Part of a small language model's weights: width 256, attention and MLP in parallel.
Each number is 128 + 24 x the weight over its row's rms, rounded and kept within 0 to 255. Layers, rows and columns count from 0. The size above them is the row's rms in percent of the matrix's.

# layer 3 MLP down (transposed), 896x256, rms 0.0211, rows 561-613, columns 192-255
size [ 89  78  97 129  63  74  70 132  61 140  88  70  98  73 133  78 101 106  81  67  73 100  96 116 114 107 104  82 105 124  89  85 107 101  63 109  92 115 124  85  74  86 108 101  52 108  83 117  56  97 110  87  70]
[[107 105 140 104 184 138 105 153  77 154 155 116 153 125 130 127 152 128 148 141 170 154 116 119 104 115 123 137  97 145 124 182 146 110 118 136 141 114  88 103 136 123 141 152 131 116 115 110  85 141 167 135 148 142 113 134 132 124 163 158 128 121 139 162]
 [149 106  79 139 151 119 145 174 156 137 105 146 129 112 136 165 175 155 164 134 136 161 126 157 119 142 116 118 107 107 123 153  94 127 117 178 128 137 140 125 132 141  79 136 165 140 147 154  83 124 150 146 133 130 113 106 109 110 119 135 148 109 105 111]
 [126 143 115 111 111 126 154 143 144  96 139 143 129 108 105 156 123 122 124 135 143 125 106  91  85  58 151 118  96 142 166 139  92 112 148 144 114 135  94 144 124 131 124  94  93 125 142 144 154 141 164  60 138 138 143 113 113 136 134 110 109 133 111 104]
 [ 92 124 164 124 150 142 154 117 147  89 125 112 116 128 156 127 102 113 116 135 137  85 178 162 118  97 142 173 141 116 115 133 125 117  70  96 150 151 167 125 114 130 110 137 117 108 127  94 129 124  91 141 123 123 161 131 100 145 170 126  79 156 135  77]
 [142  69 130 112 106  99 129 111 125 107 127 109  94 100 130 116 155 160 125 103 144 122  99 144 100 104 141 148 121 118 154 142 149 129 132 145  97 120 131 144 159 107 126 167 103 132 121 122 144 178 153  65 117  89 110 127 131 129 179 119  99 129 107 103]
 [134 123 190  97 171 146 114 182 127 121 138 124 166 162 118 109 149 168 144 114 132 119 166 144 115 120 134 118 187 172 106 156 148 141 122 145 109 166 145 126 190 116  92 136  98 134 148 137 146 117  95 133 145 101 129  87 139 144 102  98 142  97  69 105]
 [145 133 117 120 148 123 128 102 105  93 162  89  89  87 147 160 163 108 131 108 164 167 111 167 139  73 119 111 105 115 130 111 126 151 115 123 179 120  93  81 147 143  88 146 112 121 132 130  80 166 167  99 134 133 144 130 136 129 141 146 120  92 106 135]
 [125 164 143 177 163 129 161 203 142 145 134 122 130 110 138 117 120 115 164 118 122 154 132 115 144 138 128 147 157 153 113 118 137 108 124 131 110 148 163 134 138  76 117 130 114 108 118 124  98 105 122 120 124 129 130 124 125 133 149 130 153 155  83 144]
 [140 154 151 141 149 100 140 120 125 109 118 144  87 143 153 133 120 147 122 116 212 155 103 153 102 112 156 167 126 139 177 121 108 150 134 103 113 138 140  84 120 110  92 132 146 106 185 117 141 137 143 119 124  89 122 162 125  98  86 147 149 138 131 173]
 [136 121 120 146 149 141 160 121 151 138 115 113 143 118 150 183 109 137 126 139 125 133 128 122 152 157 125 127 157 116 135  97  99 132 100  98 166 214 141 119 117 101  94 125  89 140 143 128 100 126 115 125 174 140 131  97  87 116 154 109 163  97 118 128]
 [103 119 115 137 129 140 141 118 120 102 123 168 110 175 160  85  98 140 141  94 176 178 122 103  93 105 147 138 158 154 145 135 136  77  72  94 122  97 149 131 118 150  64 148  98 125 100  94  97 137 135 158 139 119 187 121 117 101 141 118 151 158 113 150]
 [140 174 121 130 138 152  99 153 126 130 135 148 131 173 129 133 106 159 120 149  72 104 155 100 109 116 104 175 142 123  83 167 123 129 116 151 153 129 158  95 134 141  84 128 150 129 136 123 123 101 156 116  89 138 122 128 104 125 152 125 126 122 172 129]
 [127 121 114 140 121 140 114 103 131 161 165 132 106 116 142 104 155 133 166 130 113 107 130 104 149 116 109 161 159 112 134 114 124  85 135 114  91 139 144 142  57  75  86 138 112 128 123 102 140 108 133 145 141 124 112 147 128 124 127  95 129 109 196 142]
 [139 139 117 143 155 128  90 146 129 145 125 139 139 127 100  92 143 166 136 148 167 144 122 119 110 130 138 123 118 148 159 143 117 121 163 167 141 125 115 127 141 148 106 136  89 111 110 133 121 130 136 117 134 135 122  84 159 117  79 103 187 157 150 128]
 [129 140 132 156 151  97 167 156 116 136  93 173 147 106  56 118  96 113 119  94 137 116 120 145 104 104 136 150 160 124 138 143 124 101 106  81 126 152 157 177 125  79 120 196 185 124 128 145 152  95 139 122 141  94 140 127 132 126 117  92 101 159 136 117]
 [127 116 149 134 171 161 150 140 112 131 121 167 184 122  68  83 156 119 123 117 161 130 144 120  78 172 103 124 172 147 112 122 119 121 132 114 101  90 153 160 115 142 139 136 162 102 119 158 112  91 139 151 102 135 141 143 158 149 127 135 100 108 124 154]
 [161 121 111 141 129 129 142 145 101 111 149 115 120 133 139 181 142 136 131 152 135 161 136 119  71 130 191 150 124 106 118 127 161 112 122 140 127 181 151 141 144 157  88 176 128 128 116 133 143 111 170 170 139 114 118  74 113 122 113 115 126 124 130 178]
 [126 105 131 120 126 136 144 162 137 153  43 150 179 141 111 164 127 132 144 123  94 135 150 142 103 128 124 113 167  61 144 175 124 153 124 159  99 138 111 145 144  97 137 115 123 162 122 125 104 127 121 112 100 106 141 101 145 123 118 102 129 110 134 147]
 [131  88 190 134 128 131 145 167 103 122 175 140 133 146 116 149 163 118 128 110 169 176 131 132 113 128 154 131 124  94 134 134 116 119 142 117 140 110 131  92  94 101 114 136 150 121 133 177 188 119 122 125 123 105 118 113 160 124 126 101 115 118 189  73]
 [128 106 101 164 130 165 146 128 163 122 156 160 163 105 123 122 151 117 183  91 143 154 102 111 193 121 152 114 119 121  98 106 138 103 114 132 144 114 107  99 136 161 150 127 138 139 141 131 125  90 154 117 125 123 110 113 145 165 146 116 105 145 132 166]
 [104 131 138 134 146 147 108  99 139  94 157 114 107  95 159 120 176 109 140 101 126 188 162 131  96 122  97 120  80 102 116  93 138 125 114 121 115 140 142 131 174 157 152 166  89 103  89 154  99 123 100 140  71 146 123 118 123 110 148 162 150  92 119 106]
 [141 117 120 115 129  79 163 119 153 116 153 118 121  99  95 125 126 122 168 132 121 141 152 102  87 116 157 138  88 122 110 169 171  62 133 113  96 140 111  98 141  87 123 138  94 108 128 111 150 107 198 103 132 134 147  75  85 134  91 115 108 122 123 113]
 [ 96 148  86 122 113 153 118 172 120 112 106 134 143 147 109 133 158 101 142 140 122  86 112 119  81 105 132 127 111 143 140 159 119 136 101 120 158 128 160 102  88 110 112 180 129 127 127  64 141 120 137 138 135 109 108 123 143 114 175 120 123  95 131 122]
 [130 165 168 176 129 114 110 156 129 135 103 116 130 150 103 112 123 124 109 106 163 150 114 159 132 118 114 121 177 154 127 119 138 125 130 113  97 162 133 125  93  89 140 169 150 134 106 117 135 108 153 124 115 117 139 127  92 114 127 160 136 156 107 149]
 [108 123 122 157  94 138 190 186 103  79 108 157 128 133  99 143 146 146 143  97 138 138 160 124 114 121 150 140 141 128 142 129 147 101 131 107 122 138 120 167 122 164  75 177 114 150 155 121 108 145 118 139 122 106 182 111 108  80 150 105 129 123 128  92]
 [163 148 173 110 155 157 161 144 148  96 139 136  86 138 118 134 116 136 127 126 123 102 102 142 112 130 106 125 116 181 106 157 134 126 108 115 114  79  95 160 123 120 121 170 111 119 153 134 108 150 131 150 133 141 144 143 110 117 166 116  92 135 167 115]
 [141  96 133 169 145  85 129 169 119 136 151 111 104 179 169 152 143 105 168  83 156 139 137 114 112 120 150 127 105 131 116 125 124 116 127  88 114 113 140 158 118 116 120 120 112 149 107 136 149 110 109 105 146 121 120 111 144 136 173 167 116 113  85 174]
 [131 176 134 142 135 111 105 129 113 119 140 126 122 145 106 125 112 139 135 147 167 123 142 131 118 133 128 141 166 141 161 129  71  92 141  94 148 153 152 138  91 140 109 185 106 159 117 135 142 139 128 141 111 123 150 146 135  77 136 121 134 169 168 136]
 [170 111 138 154  83  83 121 138 174 122 116 123 115 134 119  72 128 135  77 126 164 124 178 105 116 118 113 125 127 118 102 117 132  94 160 108 112 154 165 138 140 136 128 149 147 119 145 124 109 118 120 155 105  92 108 107 106 139  84 107 126 115 113 173]
 [167 162 129 144 125 125 135 144 106 138 132 110 146 126 148 123 164 161 171 110 130  99 101 118  99 111 110 117 164 106 153 150 107 140 121 138 126 130 141 188 113 101 148 135  86 127 136 101 123 159  98 147 152  47 112 122 106 107 130 164 106 119 144 141]
 [135 140 153 132 130  84 154 129 130 148 143 175 125 114 123 151 132 117  77 133  99 145 165 100 164 134 107 157 128  91 116 126 137 113 172  86 155 114 131 153  82 117 143 105 113  98 153 156 112 119 153 105 163 111 138 171 118 155 103 125 129 154 120 137]
 [156 113 110  99 147 127 135 103 183 121  93 101 134 205 111 155 151 181 142 153 132 176 128 104 140 110 118 153 129  91 106 116 112 117 124 146 104  96 119 158 113 128  55 133 107 139 147 144 167 152 110 127  92 122 146 114 121 135  57 119 167 123 124 118]
 [112 126 107 152 135 110 164 134  83 132  97 113  99 121 127 151  84 168 111 102 103 140 115 167 162 146 116 136 117  91 125 177 109 126 129 116  98 141 116  78 131 111 158 132 160 124 172 146 107  92 144 140 106  97 138  86 135 111 163 154 145 115 108 143]
 [115 121 121  94 146 131 131 149 105 125 161 152 125 119  71 130 129 109 117 178 156 165 161 118 118 113  83 154 132 141  95 100 145 103 127 103  99 138  96  95 157 145 146  98 166 131  83 148 129  63 153  97 116 139 143 130 142  98 117 109 100 120 184 133]
 [103 100 147 202 105 124 162 132  91 110 163 142 123 105 146 143 135 130 140 122 129 153 140 162 153 178 151  97 131 114 110 108 116 105 146 132 116 152 136 107  94  98 161 101 147 160 138 144 102 147 201  83 145  87 127 139 194 115 141 134 109  91 142 106]
 [ 84  89 105 103  93  95 149 146 143 118 141 144 167  87 103 152 160 142 160 162 109 174 162 143 124 108 116 129 131 114 133 162 142 112 152 149 144 117 116 105 145  91  69 151 146 145 161 141 108 128 128 130 131 123 128 145  99 119 144 163 158 117 133 138]
 [141 140 114 139  86  93 138 181 137  96 157 120  92 115 165  97 142 147 153 175 130  91 126 141 122 125 140 129 113 138 122 115 143 110 119 136  92 116 112 125 145 124 111 174 143  80 138 109 110 122 157 120 134 127 136 114 139  83 135 116 101 101  90 110]
 [118 167 134 121 144 117 136 151 149 132  89 131 119 144 131 120 149 173 162 133 107 162 142 123 152 117 141 126 112 163 126 135  84 133 134 128 152  97 124 142 153 139 100 164 151 134 125 109  81 149  50 134  97 139 164 110 105 127 108 126 135 140 120 127]
 [147 147 148 114 146 136  84 137 137 153 149 134 134 119 198 105 154 149 124 126 153 137 148 115 121 150 112 128 177 148 119  95 132 118 124 124 117 145 176 127 142  95 156 146 126  93  84 147 134 148 158 109 123  86  95 140 121 152 120 194 103 123 117 136]
 [128 126 128 151  92 123 147 103  93 149 140 113 130 140 171 130  67  98 152 137 157 126 113 114 132 132 137 157  92 169 129 158 141 114 119  95 103 110 124  98 124 102  95 201 139 117 106 131 115 153 115 120 136 142 116 133 159 157 130 147 128 167  90 175]
 [171 111 135 108 137 120 164 155  99 140 123 120 152 134  82 107 150  95 133 140 173 176 170 119 140 132  93 112  88 146 111 120  94  98 130 175 119 109 149 127 146 130 116  66 140 104 138 141 123 145  77  92 121 125  86 123 156 119 108 144 110 111  94 116]
 [135 126 118 108 115 106 114 112 135 159 118 111 100 152 161 137 125 120 122 127 123 101 160 130 125  87 140 108 148 156 151 151 131 118 111 149 153 100 162 112 142 127 119  90 127 127 158 135 126 124 109 111 122 104 142  97 160 132 113 105 104 110 152 159]
 [130 144 103 176 115 108 166 160  93 137 124 103 146 164 129 126 152 102 112 116 104 150 107 142  76 131  67  89 162 142 148 112 138 148  94 111 117 146 126 130 156  93  99 174 100 104 128 113 131  97  76 127 141 159 105 106 130 102 115 146 127 165 134 117]
 [132 115 117 168 112 154 133 127 138 101 128 131 107 137 154 119 113  99  94 125 129 103 113 150 175 141 153 157 115 165 135 127 129  95 145 133 112 160 127  86 103 135 155 137 110 112  97 111 105 129  99 122 144 163 134 117 113  76 145 104 159 105 112 151]
 [154 121 117 169 113 118 105 138 112 125 102 139 142 140 139 116 118 145 118 118 119 125 145 113 109 129  80 151 125 140 123 146 162 117 123 119 161 144 134 102 137  97 158 207 123 111 117 140 128 162 133 154 122 118 147 123 114 150 113 152 101 113 116 150]
 [167 167 147  66 116 135  79 147 128 150 164 138 130 149 142 131 102 140 107 178 165 100 100 121 147 123 114 149 106 154 108 133 147 130 180  91 129 115 136 107 117  92 116 161 152 106 139 140 132 164 149 126 130 151  97 129 127 156 129 137 156 143  70 144]
 [123 112 141 156 130  95 164 158 148 111 174 138 134  93 156 125 142 145 131 120  95 145 154 152 119 148 107  91 110 159 139  73 173 139 162 138 122 128 129 104 121 130  89 112  98 178 138 138 103 135 198 131 109 117 120 156 141 138 126 119 115 150 136 146]
 [ 92 107 134 177 138 123 112 132 138 167 156 153 168 112  83 156 146  91 149 148 127 119 117  95 102 109 155 160 143 136 168 130 118 112 125 132 129 142 115 167 120  99 101 138 107  74  97 144 126 108 152 111 126 121 145 128 118 161 153 143 148 139  67 181]
 [146  94 111 101 143 153 153 113 135 135 124 147 117 162 140 139 154 112 135 152 134 178 104 155 161 137 151 152  60 126 129 113 130  90  79 172 140 114 149 102 176 139 127 137 110 155 144 130  98 156 152  92  90 141 125 144 142 107 111 140 125  90 111 141]
 [108 126 139 151  91 127 135 151 157 127 155 117 128 106  93 116 147 160 123 159 120 139 122 106 140 109 104 121 169 123 172 155 191 120 124 170  97 137 129 144 161  86 109 160  78 131 158  86 134 119 179 146 156  91 125 108 135 139 127 149 104  95 131 157]
 [135 140 105  86 172 121  98 142 124 101 114 162 140 162 124 142 178 104 146 113 139 107 168 152 111 125 102 155 153 133  94 176 145 113 142 140 132 123 124 183 107 139 124 125 138 139 119 151 139 186 139 149 111 143 142  87 134  88 167 129 139  88  92 107]
 [136 146 132 112 115 142 173 147 110 113 123 130 125 124 110 136 146 142  80  88 115 175 119 138  98 138 160 138 127 102 148 130 158 131 136 158 141 141  91 134 161 144  97 136 158 116 189 139  81 150 145 104 143 101 108 149 137 116 131 130 132 111 147 142]
 [135 158 114 136 149 101 160 146 129 127 142 124 125  97 139 145 119 166 137 114 130 102 129 139 104 155  92 106 135 118 145  93 136 106  90 126 114 105 123 127 115 138  98 159 107 143 137  89 124  89 115 120 131  65 149 138 140 102 124 159 138 101 115 126]]
# layer 3 MLP up, 896x256, rms 0.0359, rows 562-613, columns 192-255
size [ 81 101 107  61  81  78 126  64 139  94  79  95  91 126  87 100 108  86  69  71 104  92 117 112 117 101  87 103 102 103  93 115 107  62 117 101 103 128  86  74  97 115  96  54 113  92 116  67 101 113  87  74]
[[136 126  90 113  92 141 120  98 113 154 180 119 111 151 107  77  97  98  96 150 132 131 129 139 132 153 153 113 135 138 130 111 141 108 143 101 128 122 136 114  95 110 163 117 104 127  87  87 173 117 126 100 111 139 179 101 126 149 111 136 130 108 127 118]
 [125 126 104 186 137  91 137 137 133 121 102 100 138 153 164 155  97 139 175 145 102 123 137 135 104 194 139 143  98 138 109 185 173 141 150 144 145 126 128 112 130 119 156 152 148 173 106 120 106 131 100 169 114 118  91 117 126 127 162 136 142 118 136 150]
 [122 134 130 109 123 142  98 137  98 163  70 137 109 134 125 102 134 101 121 130 141 147  88 116 129 116 133  94 142 146 131 106 105 129 173 145 129  81 135 137 143 109 127 175 130 117 119 144 107 145  93 102 114 130  98 106 120 130 112 166 114 126 166 147]
 [125 240 137 153 118 134 127 122 130 129 101 138 167 142 110 136 106  84 130 138 119 123 147 146 127 150 143 104 136 132 104  90 151 158 101 142 153 145 128 125 111 114 147 138 133 119 138 142 145  92 103 181 117 171 155  96 143 136  73 131 124 126 136 116]
 [148 175  71 152 126 138 130 106 106 134 162 149 123 128 132 143 151 115 108 134 113 144  94 118 118 136 150 138  61  77 127 126 124 122 140 165 131 108 117 101 109 101 143 121 143 136 104 112 105 152 137 115 130 172 142 133 166 114 120 114 128 158 137 148]
 [121 121 118 116 115 136 110 125 109 138 109 148 140 116  77 153 129 157 132 105 127 127 131 134 101 153 132 149 140 107 136 103 139 145 125 153  82 146 133 131 141 115 120 153  98 113 126 113 175  92  80 132 125 158 137 106  74 102 135 115 131 160 131 136]
 [167  95 159 116 111 112  97 163  59 132 176 120 139  82 145 132 128 126 127 157 100 132 121 159 121 145  83 186 132 119 137 131 135 127 159 140 117 122 175 101 100 115 118 157 119 158 148 126 120 136 130 106  76 111 143 197 163 102 124 144 136 143 136 101]
 [ 84 145  97 157 138 137 123 124 153 150 157 127 160 125 100 126  77 120 126 142  91 111 130 112 119 160 105  93 133 150  95 163 101 121 125 122 133 114 145 104 119 158 144 125 153 139 111 134  67 135 125 151 132 191 125 107 129 178 162 123 118 100 132 119]
 [144  88 135 106 113 170 119 103 103 150 144 141 122 100 150  98 133 110 124 110  78  81 152 116 105 162 157 149 116 126 120  83 118 167 143 129 125 148 139 134  92 137 127 127 137 120 100 112  88 137  89 138 151 122 125 123 130 125 149 131 129 138 146 138]
 [130 126 120 143 119 154 151 141 141 138 153 155 168  88 124 194 104 153 153 171 125  81 139 134 159 137 116  97 132 105  95 148 100 110 160 179 130 134 140 118 126 122 179 158 151 131 107 157 179  98 151 113 115 165 111 134 108 169  63 116 124 126 128 137]
 [103 101 155 128  81 128 134 139 128 134 124 101  87  77 133 132 131 106 168  96 146 141 115 178 139 120 139  98 104 107 140 111 146 124 112 107 103 157 101 116 103 113 134 139 109  92 137 116  99 133  76  89 157 100 138 133 131 155 101 184 126 121  75 154]
 [144 132 141 107 144 105 146 156 140 131  95 132 159 134 134 155  74 120 138 105 123 117 109 157  95 102 153  98 117 128 111 139 132 125 128 167 188 121  99 146 177 137 168 101 149  97 112 113  87 147  93 120 103 148 123 129 115 112 107 154 118 121 101 114]
 [123 140  91 122 113 106 147  99 119 149 140 120 154 112 147 149 117 113 115 102 133 105 150 119 133 134 159 132 164 157 141 141 115 134 108 136 131 142 143 121  78  87 142 113  87 118  96 137 126 171 108 111 112 144 124 133 113 137 154 141 134 136 163 132]
 [122  93 105 118 116 161 176 125 110 160 126 109 136 120 124 114 109 136 145 123 125  68 145 152  81 142 152 117 133 111 108 153 130 156 146 111 135 118 129 126 128 143 143 140 113 121 143  75  96 155 124 152 162 189 152 132  97 135 145 148 128 170 106 185]
 [ 73 146 119 166 113 114 135  72 169 110 155  93 130  91 193 115 112 127 133 124 106 148 148 135 150 113 142 120  96 109 114 147 131 117 121  94 154 147  85  78 126  76 128 133 116 172 122  88 167 151 167 106 143 126 117 136 128 108 138 115 158  91 127 119]
 [130 130 154 102 153 123 135 114 169 128 131 153 171 117 133  95 104 138 116 122 150 104 154 137 118 139  83 187 140 131 155 162  77 141 106 131 120 128 119  88 139  89 167  97 125 128  99 147 122 164  92  92 135 170 128 180  83 113 134 151 127 112  97 148]
 [137 139 126 152 133  90 127 109 124  98 145 152  85 133  94 151 150 141 125 117 115 163  84  93 149 122 156 126  90 138  93 115 116  99 129 102 154 139 145 124 119 162 131 139 166  88 114 116 110 122 123 144  93 144 149 160 119 132 121 156 150 184 166  72]
 [100 174  85 146 135 101 141 117 125 143 146 101 162 102  81 120 144 117 161 162  52  99 186 149 131 164 127 145 144 145 144 163 163 132 114 138 145 150 103 159 129 113 173 154 120 139 105  91 135 121 107 132 100 150 106 150 132 136 138 154  81 117 131 127]
 [127 155 121 100  92 104  80 110  78 169 110 103 132 106  60 174 114 131  71 175 137 133 138 133 100 131 133 126 116 134 168 131 147 153 157 140 138 148 133  99 110 109 113 130 115 139 152 123 110 119 113 175 137 126 131 148  98 119 160 131 143 133 151 144]
 [137 121 138 115  82 119 109 121 127 177 142 116 140 175  83 154 101 164 136 111 123 104 103 123 174 151 163 113 166 142 136 162  93 122 113 131 111 139 139 142 109 105 137 133 182 151 159 129 144 141 123 121 174  98 152 110 140 127 138 102 149 170 131 144]
 [100 175 161 143 106 169 125 131 145 125 132 117 110 139 122 138 163 135 137 115 150 132 104 136 111 122 117 137 122 131 140  99  89 184 108 152 164 134 173 124 133 157 136 130 181 163 132 141 128 116 117 130 119 124 111 177 127 155 150 124 107 123 147 157]
 [114 109 175 137 124 137 120 141 128 132 130 134 111 110 129 133 142 145 102 104 143 159 109 138 126 139 124 117 148 117 129 104 162 146 135 156  99 126 141 116 163 157 149 122 143 108 112 143 109 137 113 138 154 165 122 129  65 110 105 154 137 124 101 132]
 [110 112 101 130 124 135 132 137 138 133 135 134 142  48 145 101 135 123 184 108 138  90 171 132  91 120 132 109 119  92 178 149  99 144 113  95 144  99 118 110 101 111 105 161 112 122 127  94  99 144  89 142 168 140 116 154 123 122 124 121 126 133 115 149]
 [143 145 134 162 106 123 123 101 143 147 147  98 107 151 117 113 107 116 125 171 150 114  96 136 157 128 113  92  98 117 117 135 121 143  99 152 175 110 103 102 165  87 159 132 152 100  97 128 135  93 138 142 121 189 109 120 126 201 150 163 116 114 136 103]
 [ 98 101  89 119 121 120 165 142 117 129 110 161 113 115 145 139 135 105 149 113 120 136 161 105 161 127 140 158 109 122 123 111 107 126 150 143 121 153 171 137 112 191 127 115 113 133 114 125 152 160 122 142 140  97 116 108 127 103  93 119 129 152 135 120]
 [ 83 133 156 101 108 125 135 110 110 145 140 128 166 138 103 138 136 102 101 131  98 139 114 121 132 169 159 115 111 109 126 182 170 142  99 181 138 133 127 167 149  90 120 118 146  79 123  89 144 143 119 118 142 144 108 142  98 118  93 143 163 178 163 135]
 [129 129 140 118 140 139 159 106 121 131 118 123 140 111 172 104 145 143 148 126 126 124 119 154 179 162 129 123 139  89 149 118 152 129 139 135  99  29 143 149 167  79 124  97 182  90 137 112 100 110 127 117 127 123 110 151  90 147 140 151 115 130 123 158]
 [ 94 112  82 109 145 130  93 164 100 161 159  92 115 120 108 165 159 117 137 117 115 133  98 151 142 134 154 143  76 143 141  69 124 154 161 146 129 120 120 134 105 105 128 161 156 171 109 149 124 141 136 190 144 123 110 156 122 129 146 160 146 103 143 125]
 [ 94  94 132 127 119 141  96 108 130  89 134 168 131 150 114 109 152 111  95 129 132 123 135 142 170 164 125 118 123 146  95 118 143 127 112 152 116 131  70  88 130 141 110 110 158 110 142 146 124 168 142 141  99 188 137 138 108 117 125  95 133 134 138 120]
 [116 100 112 138 141 116 115 133 125 125 116 107 155  87 129 129 161 111 144 134 132  99 125 123 117 130 138 105 128 117 130 134 142 170 132 118 145 138 125 154 117 162 119 154 174 122  97 130 159 162 178 110  67 107 134 116 134  87 154 151 101 148 172 132]
 [106 176 153 104 149  99 153 116  94 144 161 169 101  75 123 136 142 112 104  98  79  95 161 163 115 168 120 107 103 106 127 158 156 151 120 107 164 122 157 143 103 118 162 118 135 114 120 116  91 109 161 119 143 115 116 110 112 154 165 128 146  96  86 124]
 [135 144 151 143 108 145 116 128 159 150 133 117 130 132 183 102  95 125 127  98 149  96 134 110  65  99 151 147 117 143 136 113 162 145 169 121 138 116 113 133  83 168 111 143  93  92 127 120 114 134 136 151 202 134 128 153  91 120 147 110 122 143 115 164]
 [118 138 159 116 109 172 137 143 173 124 122 130 155  90 117  95 155 182 146  67 154 139 119 118 170 123 187 116 122 147 121 147 136 162 147 166 168 151 146 120 139 138 153  99  96 104 113 112 101 163 123 126 126 132 137 110 131 131 123 137 154 148 140 133]
 [115 169  91  83 129 127 112 152 126 176 126 124 134  92 108 113 144 146 174 167  79 130 115 106 124 153 137 136 125 153 128 154  95 155 114 120 130  86 132 160 169 134 109 153 124 122 119 115 113 146  95 165 110 135 118 119 102 113 121  89 131 134 128 114]
 [134 112 146 167 157 157 139 146 126 140  88  99  85 137 142 129 103 111 127 116 128 108 137  86  98 144 137 114 111 142 139 167 145 147 157  97 113 169 129 165  84 186 134 145 103 168 127 114 134 111 158 141 150 129 106 125 106 112 150 128  80 129 130 131]
 [112 125 130 114 123 152  98 133 147 138 132 138 151 145 119 144 153 117 119  82 120 123 144 127 115 132 110  94 120 104 143 157 108 156 120 131 119 172 157 111  97 106 186 108 126 178  75 148 161 146 119 161 106  87 117 130 127 158 121 105 127 155 159 172]
 [105 126 126 126 142 127 120 157 110 150 125 153 115  88 127 114 145 107 120 121 160 135  77 153 126 128 177 137  96 137 114  90 175 124 114 123  99  95 165 136 118  69 130 117 115 122 110 133 132 141 124 149 119 131  74 134 136 111 146 133 175 141 137  96]
 [ 97  98 122 113 137 118 146 151 108 138 123  84 114 133  71 135 121 126 151 108 127 140 138 119  92 148 104 112 131 112 104 130 101 121 129 130 121 125 152 146 115 100 128 149 122 171 109  64 130 137 114 159 131 142 132 139 116 124 101 145 131 128 155 129]
 [145 103 136 126 136 125  88 135 109 146 155 145 113 132  81 127 200 105 122 118 135  93 158 149 105 118 142 149 157  87 169  97 112 161 113 144  86 119 140 138 118 145 131 101 127 158 143 142 125 133 122 129 128 113 131 121 139 149 165 111 134 145 172 120]
 [ 93 131  99 148 109 134 105 143 143 116 104 118 111 129 142 147 111 151 108  94 133 127 117 156  94 102 142 163 126 100 116 151 160 134 107 108 129 140  98 108 115 117 143 157 130 148 128  79 117  87 137 134 154 165 154 128 148 112 144 102 116 145 156 140]
 [127 133 146 120 115 130 107 113  90 149 137 141 130  69 128 160 160 116 175 131 102 128 142 170  98  95 118 179 160 126  90 156 198  78 142  99 128 137 116 122  88  97 142 173 161 109 110  54  97 115 129  83 117 123 117 163 110 127 114 107 162 163 132 120]
 [129 142 110 111 125 111  91  96 141 158 169 132 118  89 152 155 106 150 135 131 126  77 132 156 121 147 140 111 160  89 144 121 127 114 133 173 159 151 105 147 128 134 176 147 133 125 127 128 106 147 159 116 104 119 120 119  88 135 178 112 125 121 137 157]
 [146 145 137  93  95 103 120 144 102 115 115  90 109 108  86 194 138 146 145 116 113 124 128 154  65 118 107 140 111 107 161 146 124 137 101 122 119 112 136 162 108  95 129 140 123 154 118 138 159 135 150 139 119 115 148 130 100 161 113 151 124 150 155 131]
 [113 173 195  78 110 140 129 119 156 158 129 124 128 128 117 112 141 119 160 130 160 163 109 122 127 128 180  93  93 127 150 142  82 112 125 143  82 108 134 131 127 127  84  98 144 140 141 125 103 109  97 131 122 137  95 101 133 131 115 109 159 121 147 104]
 [128 151 131 170 139 179 130 132 125 127 132 128 153 161 141 172 114 152 121 114 135 127 139 119  93 123  96 129 128 133 157 166 140 156 171 139 151 103 135 163 119 144 145  87 106 175 127 145 110  97 130 172 176 118 103 130 148 118 149 121 112 143 138 132]
 [107 154 138  99 118 187 100 116  97 106 119  86 120 141  92  91 151  91 148 103 141 132 125 141  62 123 167 147 121 160  74 178 128  99 121 115 107 109 109 112 141 138 136 134 156 146 104 125 140 168  94 131 133 164  94 112 158 114 127  67 132 126 129 119]
 [122 136  81 127 132 101  94 143 118 143 109 100 130 125 157 135 144 121 109 148 165 147 103 108 124 131  89 148 139 161 104 100 153 149 107 165 129 129 107 107 108 147 141 198 124 130 129  84 125 134 169 112 126 115  82 139 149  71 128 144 139 140 194  95]
 [ 98 171 135 154 108 144  98 124 125 141  89 125 166 104 109 128 153 118 112 139 125 129 147 108  96 130 133 163 145 148 128 134 145 142 155 120 110 127 115 102  93 125 146 146 161 112 105 148 144  81  86 150 149  88 152  93 105 126 135 148 128 145 123 119]
 [175 143 101 155 121 121 154 137 110 131 124 127 139 130 141 109 123 103 147  72 138 134 157 118 160 138 173 128  91 146 109 102  52 123 122 125 125 171 150 113  92 179 156 116 189 154 129 170 114 136  89 117  99 140 128 128 135 104 110 122 123 141 106 134]
 [101  79 147 111 100 120  77 148  88 149 113 151 134  75  75 135 152 112 116 127 117  72 115 167 128 172 146 116 118 129 156 147 101 137 143 135 105  84 117 125 106 140 131 155 149 103 119 114  97 163 153 106  95 108  93 129 121 134 136 131 116 153 107 135]
 [ 61 131 153 133 120 143  85  79 134 153 116 121 149 103 123 107  99 161 118 155 147 114 127 106 153 156 125 125 160 155  93 135 173 138 143  97 140 133 146 139 112 121 138 154  98 136 107 128 121 110 106  99 164 174 123  81 120 146 120 104 110 133 188 107]
 [118 117 122 159 117 124  57 121 134 142 147 105 140 158 149 111 117  82 167 143 135 139 121 110 154 115 163 116 119 150  79 160 114 152 156 129 114 149 127 119 154 118 167 101 121 130  94 121 119 151 126 122 114 167 120 120 126 135 136 129  89 156 113 141]]